From a checkpoint of a small transformer trained on Wikipedia: 33.6M parameters.
Each number is 128 + 24 x the weight over its row's rms, rounded and kept within 0 to 255. Layers, rows and columns count from 0. The size above them is the row's rms in percent of the matrix's.

# layer 6 MLP down (transposed), 1024x448, rms 0.0392, rows 842-876, columns 0-63
size [102  99  98  94 109 102  99  97  97  97 102 102  97  98 100 102  99  96 104 102  99  99 106 107 106  94  95 101  99 104  98 109 105 102  99]
[[127 147 133 148 120 127 139 131  61 131  79  82 113 115 123 119 118 114 156 143 138 148 182 140 133 144 119 160 112 144  87 156 161 121 137 149  88 130 182 182 128 139 137 171 125 115 148 161 115 143  97 126 135 103 120 122 123 139 108 127 143 171  88 180]
 [152 111 116 135 125 117 102 143 109 116 109 139  96  97 112 173 127 116 111 136 156 129  83 133 136 124 138 108  73  95 178 124 130 157 124 125 117 148 142 168 143  99 154  91 125 120 128 161  91 106 119 121 112 138 125 135 158 154  87 143 168 111 148 159]
 [141 123 120 127  99 147 137 110  67 119 137  99 114 126 120 130 128 152 161  89 156 162 156 107 106 152  89 119 132 123 118 109 178 101 168 136 124 129 175 134 139  86 133 108 107 107 100 134 138 125  98 103 143 117 120 119  95 124 129 118 116 128 135 101]
 [ 91 152 125 125 152  97 123 166 149 160 130 127 123 151 138 108 149 107 113 135 166 140  92  82 142 156 139 113 196  97 167 117 160 118 135 154 146 106 135 101 146 106 169 117 130 150 100 148 133 142 113 139 127 144 155 137 125 123 138 102  96 138 151 156]
 [ 66 143 162 171 104 149  97  72 133  87  94 127  97 135 143 130  90 128 154 145 151 114 117 120 115 109 126 139 162 144 109 108 136 104 126 100  94 144 134 150 133 144  79  96 132 140 155 143 128 144  93 106 120 144 149 122 137 106 142 123 131 121 126 123]
 [119 116 112 157 172 149  99  56 115 120 134 120 130  96 113 113 144 176 152 149 116 115  99 100 137 112 141 114 108 157 151  92 137 156 127 132 105 190 129 144 135 180 142 139 130  97 142 152 142 158 119 132  88 136 134 121 118 113 205 134 134 130 140 148]
 [141 119 147 147 134 136 106 116 145 113 139 117 103  74 154 147 121 165 121 165 142 160 152 116 127 164 180 125 106  97 139 137 104 147 110 149 137 103  99 167  84 120 132 115 111 206 119 143 154 120 126 106 140 118 105 108 136 139 138  91 164 142 134 170]
 [153  89 141 115 176 130 132 108  93 122 125 143 120  80 173 142 127 157  96 164 132 140 125 120 157  97 137 153 107 127 135 153  86 114 152 116 148 110 121 151 125 101 113 119 136 163  87 116 165 122 117 117 118 134 111  63 151 154 141 135 132 139 126 129]
 [101  88  97 125 164 164 104 132 140 124 129 142 167 145  99 110 153  98 153 140 136 162 134 139 116 114 123 136 180  93 143 114 125 122  95 179 142 142 145 132 120 149 141 154 148 112 112 160 136 160 118 146 144  67 124 118 113  93 120 153 136 132 163  94]
 [111 174 147 122 156 131 121 155 113 156 105 136 131 121  98 137 130 127 126 121 118 120  87 157  92 156 145 157 139 168  98 109 133 135 144 111 139 161 110 125 137 120 120 136  78 145 176 108 124 144 120  97 122 165 112 162 156 139 129 106 131 103  89 130]
 [105 114 118 168 202 131  90 147 168 119 133 133 126 143 141 106 140 176  74 107  96  96 128 138 183 135 111 163 173 149  98  72 141 103 136 119  98 117 106 124 146 114 140 174 115 109 145 159 150 137 128 151 120  97 135 118 130 138 114 130  71 109 135  95]
 [133 143  62 116 150 159 146 125 159  91 128 100 126 149 119 153 159 115 116  69 150 122 159 130 131 119 119 125 154 103 135 125 159 155 174  98 137 122 108 172 114  89 133 138  91 106 127 112 132 102 142 101 171 130 167 164 129 118 125 138 135 147 148 136]
 [122 127 136 141 131 111 149 112 118 150 145 115  99  97 107 140 146 148 100 100 103 173  75 142 143 109 123 119 138 132 155 120 122  99 122 141 108 139 103 148 132  79 118  94 106 119  71 120 102 141 135 107 138 136 172 141 136 148 175 119 163  89 143 136]
 [119 133 108  91 114 168 129 115 146 100  95 141 113 133 136 101 104 101 133 115 112 100 142 106 134 119 187 105 167 124 163 163 155 113 116 135 120 105 113 152 157  99 152 101 144 140 105 170 140 124 123 107 125 108 165 119  79 125 158 164 127  95  95 127]
 [102 146 109  71 123 133 182  77 146 103 116 149 148  91 135 136 153  95  95 105 156 130  93 120 126 146 129 149 133  87 124 123 156  93  97 140 134 154 114 113 131 108 111  86 143 130 140 115 131 100 159 126 118 110 126 133 120 153 167 150 100 142 131 118]
 [139 122 134 111  94 121  92 131 104 122 148 121 166 132 129 112 102 105 119 161 135 145 122 121 107 152  71  81 119 147  89 159 150 149 133 135 147 109 137 143 137  73 114  89  96 151 150 151 144 117 151 125 184 135 119 169 132 162 150 175 159 122 137 138]
 [ 85 142 136 146 138 122 121 125  85 126  94 166 139 151 190 106 139  86 152 118 137 125 138 111 149 145 111 175 138  92 129 117 130 149 121 161  88 112 121 128 169 124 132 141 123 144 145 109 132 135 150 149 126 141 113  99 155 128 126 169 162 128 153 108]
 [145  90  62 109 157 141 139 143 152 132 133 148 147 132 111 104 125 116 176 115  96 145 105 104 134 122 112 115  71 173 131 157 106 106 111  90 154 137 144 118 117 114 135 107 139 136  81 113 111 114 163 117 163 130  96 120 127 122 135 126 107 114  98 128]
 [ 73  75 126 134  95 123 138 125 155 123 127 156 103 135  91 143 122 131 122 113 139 113 103  93  77 121 138  77 149 121 148 125 112  83 123 146  88 144 129 106 143 189 121 135  91 100 114 132  98 148 128  85 127  89  97 148  85 118 153 102 113 100 131 134]
 [135 150  84 132 164 150 151 127 129 147 152 114 146  88 163 149 150  84 141 118  78 115 174 134 157 155 150 128 180 106 131 155 140 103 126 121 108 117 127 122 159 138 124 157 123 108 142 142 131 117 126 155 149 146 138 137 106 148 146 127 121 126 154  95]
 [146  83 133 158 121 132 160 135 133 160 133 127 142 127 126 125  94 123 103 121 125 167 118 152 164 149 161 144 115  84 128 110 114 147  97 102 163 131 118 103 116 127 146 117 163 121 116 118 121 122 119 121 131 114 172 160 128 130 149 120 130 153  65  80]
 [111 121  92 153 109 134 155 143 111 180 109 133 132 161 108 122 109 137 102 114 107 145  96 157 122 150 110 170 126 110 147  94 158 114 147 149 123 135 126 147 144  99 134 132 125 112 113 147 126 105 121 107 129 131 128  72 102 167 149 153 106 108 146 148]
 [133 157 132 115 118 141 111 138 132 144 108  88 128 131 139 160  83 153 134 159 109 168 114 170 135  87 155 112 150 173 135 116 137 123 132 161 137 114 110 135 125  96 153  84 112 157 104 131  90 151 121 114 116 112 182 169 124 165 138  93 143 126  99 111]
 [123 129 128 141 170 124 157 148  71 103 123  75 126 124 119 135 122 139 121 121 140 149 155 110 128 133 140 110 145 128 129 117 125 157 149  59 135 123 127 136 138 136 135 116 123 153 109  95 138 112  89 100  97 131 146 108 123 135 152 147 137  99 145 150]
 [131  80 180 148 144 165 123 135  89 127 144 118 113 143 148 118 126 138 115 121 124 120  83 138 187 145 111 109 163 101 154 154 138 157 125  98 132 142 159 151  90 191 155 142 192  97 130 108 157 163 166 139 174  97 154 133 143 110 124 132 148 133 117  96]
 [120  89 119 136 126 109 163  99 114 156  79  88 204  84 106 145 112 106 105 116 142 156 107 105 131 136 156 153 119 117 114  97  85 135 147 108 127 152 113 175 139 128  88 123 102 123 145 112 120 126 167 109 112 136 144 115 132 140 131 119 136 133 152 166]
 [118 137  89 173 126 133 124 139  84 110 120 120 115 127  82 108 139 141 134 151 115 119 190 167 111  95 122 142 166 159 154 134 116 105 140 100 121 164 154 127 116 115 151  98 113 145 163 179  99 146 138 107 107 129 114 152 149 114 191 122  96 120 141  93]
 [128 158 137 142  98 151 126 121 127 118  98 145 131  78 100 146 109 138 132  91 140 132 101 136 122 124 148 159 127 142 146 158 117  89 116 109 156 152 167 144 130 121  82 120 133 136 148 114 170 117 163  90 132 140  59 166  91 138 148 105 151 138  96  79]
 [131  63 152 110 141 126 121 123  86 117  90 105  73 111 159 141 156 152 167 151 114 148  95  99 125 107 142 130 107 138 148 126 115  74  96 116 121 102  91 103 109 112 102 107 124 140 141 136 114 151 142 128 109 126 119 122 127 112 150 128 133 119 151 135]
 [114 151 162 101 125 128 166 157  86 103 157 116 154 147  94 108  87 104 109 129 105 121 114 130 157 102  99 139  73 111 143 161 124  95 106  89 128 158 131 135 122 163 102 114 152 151 155 137 153 129 107 139 149 121 125 128 158 102 131 136 136 131 111 103]
 [131 138 153  86 113 181 148 125 154 141 117 151 146 137 131 130 136 206 110 108 114 142  70 143  93 116 127 155 116 119 134 135 145 115 134 125  67  83 125  98  83 142  97 143 135 118  99 137 136  95 158 115 120  97 197 133 103 103 106 136 136 123 111 113]
 [163 143 152 129 117 145 128  82 104 142 100 158 127 119 142 125 141 128 114 141 175 156 125 115 121  80 148 129 120 144  94 140 115 118 115 140 106  93 148 182  92 133 142 132 139 117 170 163  98  91 115 145 127 137  71 111 126 108 138 115 137  89  71 131]
 [144 111 135 110 102 143  96 122 140 153 108 161 111 132 156 103 157 153  97 143  94 102 121 140 132 149 140 121 110 123  90 155 119 147 173 115 152 121 118 102 115 126  93 124 102  67 129 127 154 168  72 145 114 120 109 125 133 123 131 117  75 165 131 128]
 [126 141 145 119 130 149 132  94 115 145 170 146 140 123 146 137  81 142 149 153 103 134 180 112 108 125 179 156 138  85  68 116 126 129 134 136 146 121 111 144 150 161 183 130 124 127 113 131 161  98 147 109  90 149 107 139  85  85 166 120 141 116 129 158]
 [161 131 127 119 149  78 112 134 104 138 139 141 140 124 112 128 125 153 145 157  86 104 102  87  93 137 120 153 119 154  96  93 106 148 108 134 146 115 122  76 150 172 162 103 101 136  93 135 131  84  82 185  96 150 103 158 131 117 146 127  64  82 116  81]]
# layer 6 MLP gate, 1024x448, rms 0.041, rows 843-877, columns 0-63
size [103 103  99 100  90  99  99  99  97  83 103 100 103 101  98 102 101 102 100  97 104 100 104 104  97 100  94 106  99 100 102 101  91  99  98]
[[138 113  97 166 134 135 141 110 128 154  95 101 116 112 117 150 133 139  76 117  88  80 122 134  81 114 106 129 116  94 143  92 129 146 147 161 130 120 142 135 141 103 168 157 146 116 136 114 118 117 104 118 135 141 153 159 119 155 127 163 147 130 107 177]
 [131 153  94 130 115 151 173 110 151  97 166  96 140 139 142  85 107 124 139 135 152  92 117 106 165 119 105 163  94  79 164 130 157 120 129 130 157 135  94 120 144 137 146 109 115 132 105 119 169 119 153 122 140 150 127 172 158 130  94 121 124 108 126 121]
 [ 93 137 121 144 131 117 104 133 118  94 149  98  88 109 159 175 137  99 125 117 150 105 130 131  90 139 118 106  88 128  99 141 119 130 126 126 146 101 126 127 161 131  84  55 137 103 126 116 127 137 144  83 155 116 102 136 127 110 105 165 134 131  87 147]
 [119 150 142 123  91 142 141 119 160 129 117 113 166 107 138 133 188 159 146 145 110 128 119 143 118 169 110 160 126 114 140 109 106 124 128 150  89 128 110 160 174  89 140 130 154 147 136 108 112 173 129 174 128 137 176  97  84 127 117 175 107 115 116 137]
 [104 119  93 149 204 173  99  64  79 150 126 103 106 111 115  93 131 189 119 150 116 107  99 114 120 125 136 157 115 140 120 107 136 136 129 159  88 171 136 131 111 146 173 148 140 116 158 122 131 147 133 111  89 138 108 151 130 120 153 108 122 129 160 130]
 [113 102  90  85 146 146  99  77 149 132 154 126 182 135 111  93 135 150  77  66  83 112 109 122 139  88 132 126 150 166 144 103 135 140 144 105 109 148 118 120 127 109 148 145 151 128 105 100 100 146 181 154 123 109 113 176 143 108 161 139  84 119 134 144]
 [170 105 156 106 109 111 125 147 139 120 125 139 102 105  87 153 118 124 133 173 145 167 105 129 109 143 131 149  66 159 141 150  41 153 109 135  95  98 150 179 129 153 148 142 154 121 153 136 129 139 107 134  95 145 120 114 128  98 138 120 124 136 149 134]
 [133 143 136 172 146 131 121  98 113 132 146 145 129 158 138 148 116 160 131 150 137 152  89 159 135 103  90 125 111 133 140 147  93 126 107 135 106 120 144 131 121 150 140 155 130 102 106 151 136 126 109 132 118 180 133 133 138  87 156 160 159 139 158 130]
 [109 143 118 127 130 148 129 121  96 183 133 161 145 133 109  90 111 162 101 155 122 120 163 140 136 119  85 133  85 113 145 124 135 122 123 134 135 145 132 119  96 107 150  93 125  86 118 136 106 120 145 151  68  86 144 141 124 159  96 121 142 144 121 168]
 [119 114 106 112 156 137  57 161 124 131  95 153 125 159 164 107 129 156 120 104 136 142 137 133 175 132 108 143 149 166 128  87 100 121 140 129  85  91  99 134 130 151 180 151 138 119 118 152 108 161 105 138 119  70 103 131 137 159 103  95  96 108 113 126]
 [108 132 120 118  99 114  91 103 123  99 133 102 137 123 170 167  73 167 111 138 133 128 159  85 102 141 113 133 146 164 125 120 146 150 110 163  83  97  98  97 115 120 144 115 125 146 145 109 142 117  88 119 114 111 150 135 119  90  93 105 120  90 101 128]
 [122 139 143 140 152  93 101 155 146 122  89 125 125 127 114 114  93 142 133  94 135 112 101 132 137 154 106 140  92 170 133 168 127 137 125  87 103 117 157 140 151 112 114 103 109 114 129 146  91 162 136 155 123 110 101  92 154 152 117 131 135 125 138 115]
 [129 124 109 126 131  93 124 153 132 177 142 138 102 139 144  88 106 138 137 141 110 117 141 176 119 138 129 129 150 185 126 145 109  99 177 116 102 153 147 144 121 123 103 134 137  99 176  94 121 143 133 144 121 146  92 143 128 133 118 145 123 122 135 153]
 [138 124 133 100 126 141 129  83 155 168  98 120 131 141 123 143  97 156 144 170 106 172 124 146 100 155 156 153 110 121 141 150 140 117 141 121 137  99 132  83 134 111 153 138 149 123  77 111 114 109 115 154 135 114 128 171  99 120 108 134 122 101 125 117]
 [ 83 153 151 126 132 185 115  94 122 109 146 129 158 119  96 110  86 129 151 118 138 132 105 159 115 168  99  86  98 143 146  73 144 137  99 135 156  82 138 129 142 131 129 141 160 130 151 125 120 146 119 113 103 171 135 132 110 161 119 136 184  86 151 155]
 [107 104 161  69 101 132 111 110 127 107 131 133 135 128 149  91 129 125 117 136  97 131 101 142 161  99  90 135  96 119 143 145 165 173 156 161 144 157 103 128 159 143 135 137 149 152 145 113 120 175 178 119 110 176 120 131 158 155 138 124 126 125 131  89]
 [157 145  95 110 129 188 121 160 162 107 133 105 129  99 143 112 148 129 129 100 148 140 138 145 136 155 124 123 145 151 157 127 119 113 100 117 140 153 131 122  88 108 122  98 140 162 171 157 138 109 163 140 143 113  93  93 144 144  99 102 114 129 129 158]
 [148 107 109 118 115 147 115 123 150 124 153 152 127  99 122 129 164 114 147 141 129 122 109 131 138 123 128 150 108 160 104 133 109  76 125 130 133 127 129 132 122 100 140  93  88 125  97  85 160  82 147 119 103 128 159 104  99 146 138 148 166 131 152 144]
 [117 142 155 161  85  85 141 132 154 143 139 127 135 127 130  93 127 126 135 109 129  62 139 139 107 132 100  95 101 169 131 128 117 149 111  94 101  99  82 107 103 128 119 122 111 127 136 161 160  98 156 154  91 137 144 140 138 109 131 150 169 107 110 142]
 [ 97 151 140 138 121 133 125 142 139  48 118  86 124  79 138 125 183 137 125  61 111  86  99 130 101 105  73  90 115 139 110 110 129  98  91 157 100 146 109 128 121 147 110 140  94 115 148 101 187 130 145 145 148 110 108 115 161 124 101 131 127 153 149 126]
 [124 134 153 118 126 150 129 130 130 107  72  84 164  91 127 153 142  82 122 138 157 133 158 124 113 113 104 180  88 143 133 102  90 132 136 139 120 126 141 173 135 140 148 125 185 159 132 111 173 146 103 139 119 132 137 117 132 118 152 157 139 158 128 132]
 [119 130 154 126 116  70 107 110 154 118 158 134 112  90 138 131  89 151 126 142 110 147  93 142 143 124  55 132  62 137 119  92 120 113 161 152 126 133  90 141 168 154 121 144 153 137 117  95 159 106 132 169  87 121 127 121 135 154  95 143 134 164 119 154]
 [158 129 157 138 124 139 158  91 139 121 148 191 133 139 118 142 119 113 136 153 106 133 194 166 129 173  73 108 150 143 133  69 137 147 145 116 149 105  93 138 167 119 140 118 116 105 124 138 157 158  92 149 121 115 135 111 137 143 148  90 107 136 114 131]
 [107 106 128 163 117 119 125 112 151 165 104 158 126 107 184 103 134 124 109 143 121 164 133 122 114 166 165 137 106 151 120 125 107  97 135 156 112 126  92 115 103 113 158  67 139 157 110 191 137 159 148 169 140 116 127 156 179  90 104 119 122 136 122 118]
 [ 94 112 139 164 151 157 110 152 121 140 138 122 109 151 115 107 128 122 167 155 146 140 161 169 102 128 106 116 103 114 120  92 118  95 188 127 135 147 122 136 129 116 136 116 110 131  98 105 156 152 164 118 140 135  99 153 117 159 129 128 145 118  81 195]
 [170 133 119 105 104 126 114 139 128 143 153 130 104 128 128  90  59 146 147 150 100 135  93 180  79 134 129 161 106 142 137 129 106 122 117  98 124 117 134 140 116 135 144 127 134 138 159 130 107 113 134 143 105 129 149 175 138 124 126 143 167 136 135 136]
 [126 133 170  95 107 163  83 107 158 136 144 109 135 140 130 126  92 161 150 116 165  86 116 184 147 116 128 165 116 136 147 150  72 114 130 117 150 163 135 141  96 135 145 135 112 113 117 150 124 125 105 113  94 159  97 131 113 126  92 134 118 108 148 126]
 [150 178 140 143 134 162 118  93 106 142 110 135 110 122 165  93 154 125 147 142 118 131  98 103 173  97 104 119 141 135 165 117 152 114 115 106 128 110 148 121 100 105 134  87 142 164 117  92 131 165 115 120 138 117 111 156 151 145  75 107 125 137  79 131]
 [ 94 139 142 163 121 133 137 154 157 129 159 132 142  79 143 130 150 136 125 121  84 119 104 122 153 127 103 114 134 145 114  94 118 104 112  79  96 156 178  77 124 121 160 158 129 130 112 165 110 103 121 124 126 103 116 108 111 141 160 133 151  99  97 124]
 [146 118 101 202 127 129 100 134 113 139 134 135 124 123 107  96 125 148 129 147 129 125 158 125 121 141  87 105 112 146 117 143 128 145 131 142 156 127 115 117 141 114 153 125 104 119 173  90 105 144 110 137 150  86  68 144 139 110 134 113 143 137  99 143]
 [129 150 178 158  92 170 159 109 149 159  96 125  93  98 127 137 133 124 134 146 127 152 105 156 143  95 115 110 107 118 144 132 117 131 127  97 135 128 156 159  93 129 154 133 128 146  86 113 105 124 122  79 144 131 111 168  98 132 155 157 157 160 131 167]
 [118 131 156 115 115  70 104 135 120 124 102 145 105  88 129 134 159 138 136 189 145 133 128 141 126 117 123 123  87 135  83 136 120  61 120 112  82  87 139 131 171 107 167  93 117 113 116 147 187 111  90 145 127 103 105 133 105  85 133 116 154 107  87 118]
 [107 110  95 145 108 140 143 115 136 169 166 122 150 108 131 111 144 163 104 157 123 146 150 122 151 143 125 117 167 142 118 132 121 103 162 151 140 131 130  83 139 141 203 132 108 143  88 125 147 122 122 146  99 173 139 134 134 145 112 104 154 154  93 152]
 [163 128 128 146 130  99 107 149 110  98  95  99 114  69 104  88 121 109  82 112 115 105 120 123 140 112 109 108 138 150 109  99 107 128 101 118 102 163 118 137 152 143 169  64 129  98 138 109  75 124  95 134 101 111 112 139 143 141 163 120  65 115 125 104]
 [144 110 130 126 171 147 138 143 117  92 124 109 172 132 120 114 177 150 124 127 112 173 142 124 145 154  99 129  77  99 137  95 155 124 113 152 154 133 143 120 168 161 146 155 133  95 110 120 119 158 155 107 113 119 115  95  68 131 144  84 136 122  98 166]]
# layer 6 MLP up, 1024x448, rms 0.0416, rows 843-877, columns 0-63
size [101  96  94 107  97  97  94  95  94 107 100  95  96  98 100  98  94 104 100  97  97 106 106 106  91  94  97 101 108  99 115 105 100  97  94]
[[ 92  91 103  89 167 108 104 129 117 116 133 118 102 142 167 148  85 123 139 151 130 137 134 131 126 161 128 136 112 165 102 120 133  92 122  92 136 137 107 155 130  99 155  97 108 117  95 123 121 120 122 128 141 101 117 127 159 112  98 117 144 144 192 119]
 [170 144 127 121  77 169 137 120 123 118 103 112 157 123 115  88 138 100 166 165 134  95 123  99 134 172 113 118  99 159 113 109 121  94 134 151 148  73 151 173 133 133 137 167 123 151 140  95  99  78 133 149  81 102 158 131 118 138 181 130 145 130 154 127]
 [128 145 155 130 169 124 139 156 149 118 118 122 136 112 146  80 153 156  87 162 137 154 133 159 113 117 121 122 160 134 140 123  90  80 114 168 164 129 145 173 151 110 129 109 112 124 116  66 130 142 161 134 170 116 134 144 151 148  96 129  63 110 103 150]
 [144 110 183 169 152 100 151 155 155  86  91 124 117 107 147 124 101 126 124 108  72  94 184 120 139 130 132 144 110 129 128  68 104 159 138 115 107 140 123  99 105 125 118 107 153  90 124 121 106 159 148 145 138 133 144 112 143 143 153 137 124 126  69 147]
 [133 153  95 151 143 129  99 108 129 122 155 110 148 141 129 128 123 185 128 135 121 126 104 117 108 151 137 167 132 160 123 100 134 146  99 146 111 133 110 123 121 167 150 166 144  98 168 103 139 136 130 125 120 116  72 127 122 149 158 133 112 146 153 129]
 [140 126 117 139 105 117 114 133 120 106 126 162 143 125 101 114 178 123  87 139 108  87 108 166 109 162 109 115 175 116  97  98 160 134 187 133 130 149  98  99 101 153 145 120  75 136 137 115 155 153 111 110 122 127 130 105 114 118  51 131 106 120 123  88]
 [ 97 151 136 124 108 113 112 173 148 154 136 102 138 131 102 100 114 131 143 138 142 152 145 123 174 150 116 108 142 103 138 137 115 125  75 114 152  98 136 106  89  76 144 152 145 137 132 127 146  94 177 110 149 150 149 120 134  80 140 134 105 100 152 158]
 [137 109 121 104 118 146 112 173 106 153 149 115 145 122 126 110 145 145 148 173  90 159  89 108 108 103 136 114 131 133 161 178 198 124 125 157 120 165 144 140 112 116 136 142 128 196 131 109 128 148 142 116 150 131 146 141 136 173  96 113 128  97 111 175]
 [123 148 146 106 144 153 126 120 140 117 108 142 136 162  93 157 169 160 136 163 137 120 119 135 161 127 143  99 126 120 122 103 171 147 124  78 152  64 162 116 145 122  86 186 109 168 129 143 113  87 153 105 109 140  88 135 103 130  91 113 172 171 143 142]
 [ 85 120 111 125 150 100 121 145 169 163 145 137 131 133 124 106 157 175  82  91  98  77 114 144 171 120  84 111 121 123 133 119 118 104 163 165 100 133 127 117 177 101  94 130 118 139 148 118 155 133 133 108 156 145 112 157 144 112 146 151 111 113 138 139]
 [118 145 168 150 105 132 127 138 115 101 118 120 120 158 126 121 139 135 133 145 122 126 126 107 122 124 122 140 123 131  99 117 152 111 100 167 117 125 111  95  96 120 121  76 155  96 130  96 101  77 132 152 132 127 160 125 158 102 131 116 102 134 167 115]
 [163 121  96 154 168 171 139 134 128  86  87 107 124 104  83 126 131 146 127 138 150 108 119 110 121 116 121 125 114  94 149 112 144 137 130 164 160 118 143 115 124 126 128  84 120 159 137 146 147 118 120 169 106 110  66 103  54 135 117 128 107 174 159 133]
 [119 170 140 174 171  81 135 122 126 153 121  85 131 121 104 140 170 114 114 124 151 132  95 126 139 103 128 153 115  82  71 101 144 168 157 104 131  74 163 117  89 143 120 178 113 164 128 140 124 109 127  89 147 124  91 143 116 169  94 108 100 118 121 118]
 [156 140 164 121 121 149 132 144 112 174  84 108 147 128  90 130 121 117 179 154 165 130 162 126  75 147 116 147 158 129 144 150 154 115 123 104 111 138 106 116 106 105 135 173 111 113 122 120 105 106 108 107 130 109 136 129 123  69 159 128 136 145 119 153]
 [131 169 111 100 145 160 153 115 130 130 154 150 130 136 134 143 146 117 138 135 160 140  78 148 118 136 165 146 162 134 163 183 136 124 138  81 119 107 138 109 118 137 136 103  52 115  81 143 129  99 106 128 145 174  98 144 114 129 124 100 136 102 134 161]
 [132 119 141 161 123 131 100 112 188 134  91 119 150 134 111 134 155 134 142 141 143 122 145 155 125 142 119 119 162 144 106 129 113 117 118 108 156  90 139 150 117 189  88  93 182  95 142 113 129  97 136 140 149 151 110 154 106 160 103 114 142 131 148 111]
 [121 102 166 130 148 143 113  86  94 152 146 112 144 106  85 140 118 114 106 118  75 155 129 135 115 125 125 130 140 120 109 116 183 139 108 104 118 151 117 123 133 151 142  85 119 126 161 138 139 107 167 120 110 121 109 155 157 142 144 120 114 130  95 126]
 [114 107 113 145  92 171 149  94 124 132 118 101 107 164  91 141 169  87 140 154 127 126 100 149  79 147 136 111 127  91 138 131 162  97 126 120 138 142 137 160 133 106 122 123 118 100 113  81 111  90 126 110 159 127 154 135 130 160 108 181 128 103 159 147]
 [113 103 103 121  98 122 137  93 157 122 119  88  84 151 125  91 115 157 161 109 142 116 159 168 151  94 134 119 160 135 115 129 106 146 175 101 175 133 123 170 156 126 171 167 123 138 124 112 156 114 147 145 154 154 122 113 160  85 150  96  92 142 137  98]
 [127 105 104 127 148 146 129 154 132 131 125 120  70  98 125 166 172 134 140 160 116 146 140 106 106  49 144 136 113 117 125 166 145 117 137 122 122 128 124 107 138 105 157 133  67 124 135  90 151 107 133 108 152 138  97 119 115 139 138 111 129 137 150 122]
 [135 106  90 127 143 105 124 127 100 102 157 132 129 150  87 124 124 150  96 124 162 152 136 114 114 107 163 102 118 173 128 116 152 136 152 185 131 113 131 120 138 101 117 152 120 107 139 102 116 123 105 155 140 123 134 121 100 174 122 117 137 118 130  73]
 [119 158  95  94 136 131 121  66 162 153 121  72 155 128 150 158  92 128 123 156 160 154 154 171 167 155 169 104 109 128  86 117 152 122 150 120 108 114 134 102  85 105 163 126 143 202  97 143 139 105 103 120 139 135  95 154  87 127 136 175 117 170 137 111]
 [119 151 103 124 113 167  99 156 114 106 125 119 141 107 151 103 116 147 155 150  98 116 131  95 183 108 111 134 112 122  94 160 154  65  88 123 148 106 119 118 129 171 129 130 173 173 136 113  90 100  97 145 126 107 132 114 157 145 143 111 113 144 134 167]
 [115  69 156  71 127 120 135 115 125 167 110 126 119 125 132  95 141 119 102 115 103 137 144 155 154 142 130 109 131 125 112 161  87  96  97 143 145 139  94 144  97 130  98 146 135 170 130 162 129 129  82 150  85  96 147 161 112 154 122 158 138 100 132 108]
 [153 148 152 127 131 160  76 177  92 127 145 119 114 126 114 118 156 107 170 132  86 123 155 173 112  99 128 128 112 144 113 145 150 149 122 130 135 111 108 106 173 116 148 136 128 133 120 110 130  89  98 150  89 115 172  99 150 158  97 132 157  97 132  88]
 [142 107 129 160 124  88 118 110 110 141 103 140 137 114 160 108 129 128 188 137 151  95 125 124 130 165  97 118  78 124 110 119 166 134  92 124 135 110 135 165 142 109  90 114 109  99 105 135 152 106 122 124 153 164 108 134 140 152 119 106 165 105 111 169]
 [152 189 125 168 118  88 169 181 123 143 145 155  98 113 111 113 106 156 107 124 105 124 146 100 173 132 115 158 113 149 106 101  88  96 108 161 127  92 138 120  89 152  98 127 159 139 143 104 143 117 134 117 169 115 140 125 189 122 171 171 180 125  88 117]
 [158 124 149 143 151 152 172 154 110  94 148 146  91 140 106 118 189 137 110  98  88 119 127 128 130 156 119 135  68  91 153 134 120 177 145 154 159 154 123 137 163 147 119 116 110 124 160 117 143 201 122  85 207 124 115 122 126 141 134 114  96 158  84 103]
 [107 127 159 138 138 191 124 150 173 109 138 124 115 102 139 157 143 113 142 121  86 112 100 124 133 119 110 113  74 145 119 165 150 173 113 139 134 115  96  95  61 113 124 108 163 120 126 126 141 122 168 106 143 170 111 114 121 136  95 114 145 148 122 125]
 [147 112 134 125 145 134 152 125 129 170  74 117  87 137  87 123 127 105 126 151 115 171 104 140 113 123 112  94 144 133 142 127 135 158 120 165 132  99 108 143 132 115 129 132 114 134  99 126 121 115 113 148 170  98 100 100  96 133  70 165 116 122 114 119]
 [116 122 129 148 127 125 126 106 120 141 120 116 118 106 154 101 120 158 158 126 184 137 144 171 139 135 140 152  88 124 173  99 159 163 158 161 103 125 150 105 132 135 100 116 120  99 188 166  79  96 125 157 139  58 114  82 117 105 158 113 152 145 113 152]
 [ 94 137  93  84 134 129 129 143 125 174 150 151 103 138  93 102 107 122 120 122 163 129 122 170 127 157 134 118  74 129 130 130 113  98 149 104 111 137 146  91 132 114 106 132  98 145 164 114 129  74 107 109 143 138 136 124 184 141  85 160 147  96 135 130]
 [113 155 111 121 166 116 111 104 156 115 158 129 118 126 111 125 103 165 119 109 112 126 158 107 116 102 142 189 150 133 130 134 126 132 122 127  84 164 141 124 132 153 132  81 141 129 156 103 133 165 142 105 142  89  70 152 134 126 122  88 107 125 162 138]
 [150 184 139 123 119 182 129 140 145 118 113 150 163 142 109 128 143 104 116 145 132 139 104 145 111 151 142 143 132 124 122 145  93 116  75 156 130 115 134 154 116 120  82 172  76 147 118 140  97 168 123 128 100  89 145 133 160 112  86 161 109 113 107 129]
 [111 160  89  77 102 154 139 178 131 125 117 189 112 117 121 144  81 113 118 144  94 158  94 123 147 147 114 129 104 141 168  94 143  98 125 134 110 171 138 135 114  94 153 122 175 135 104 134 143 170 107 123 120 143 110 123 112 159 141 118 133  96 145 119]]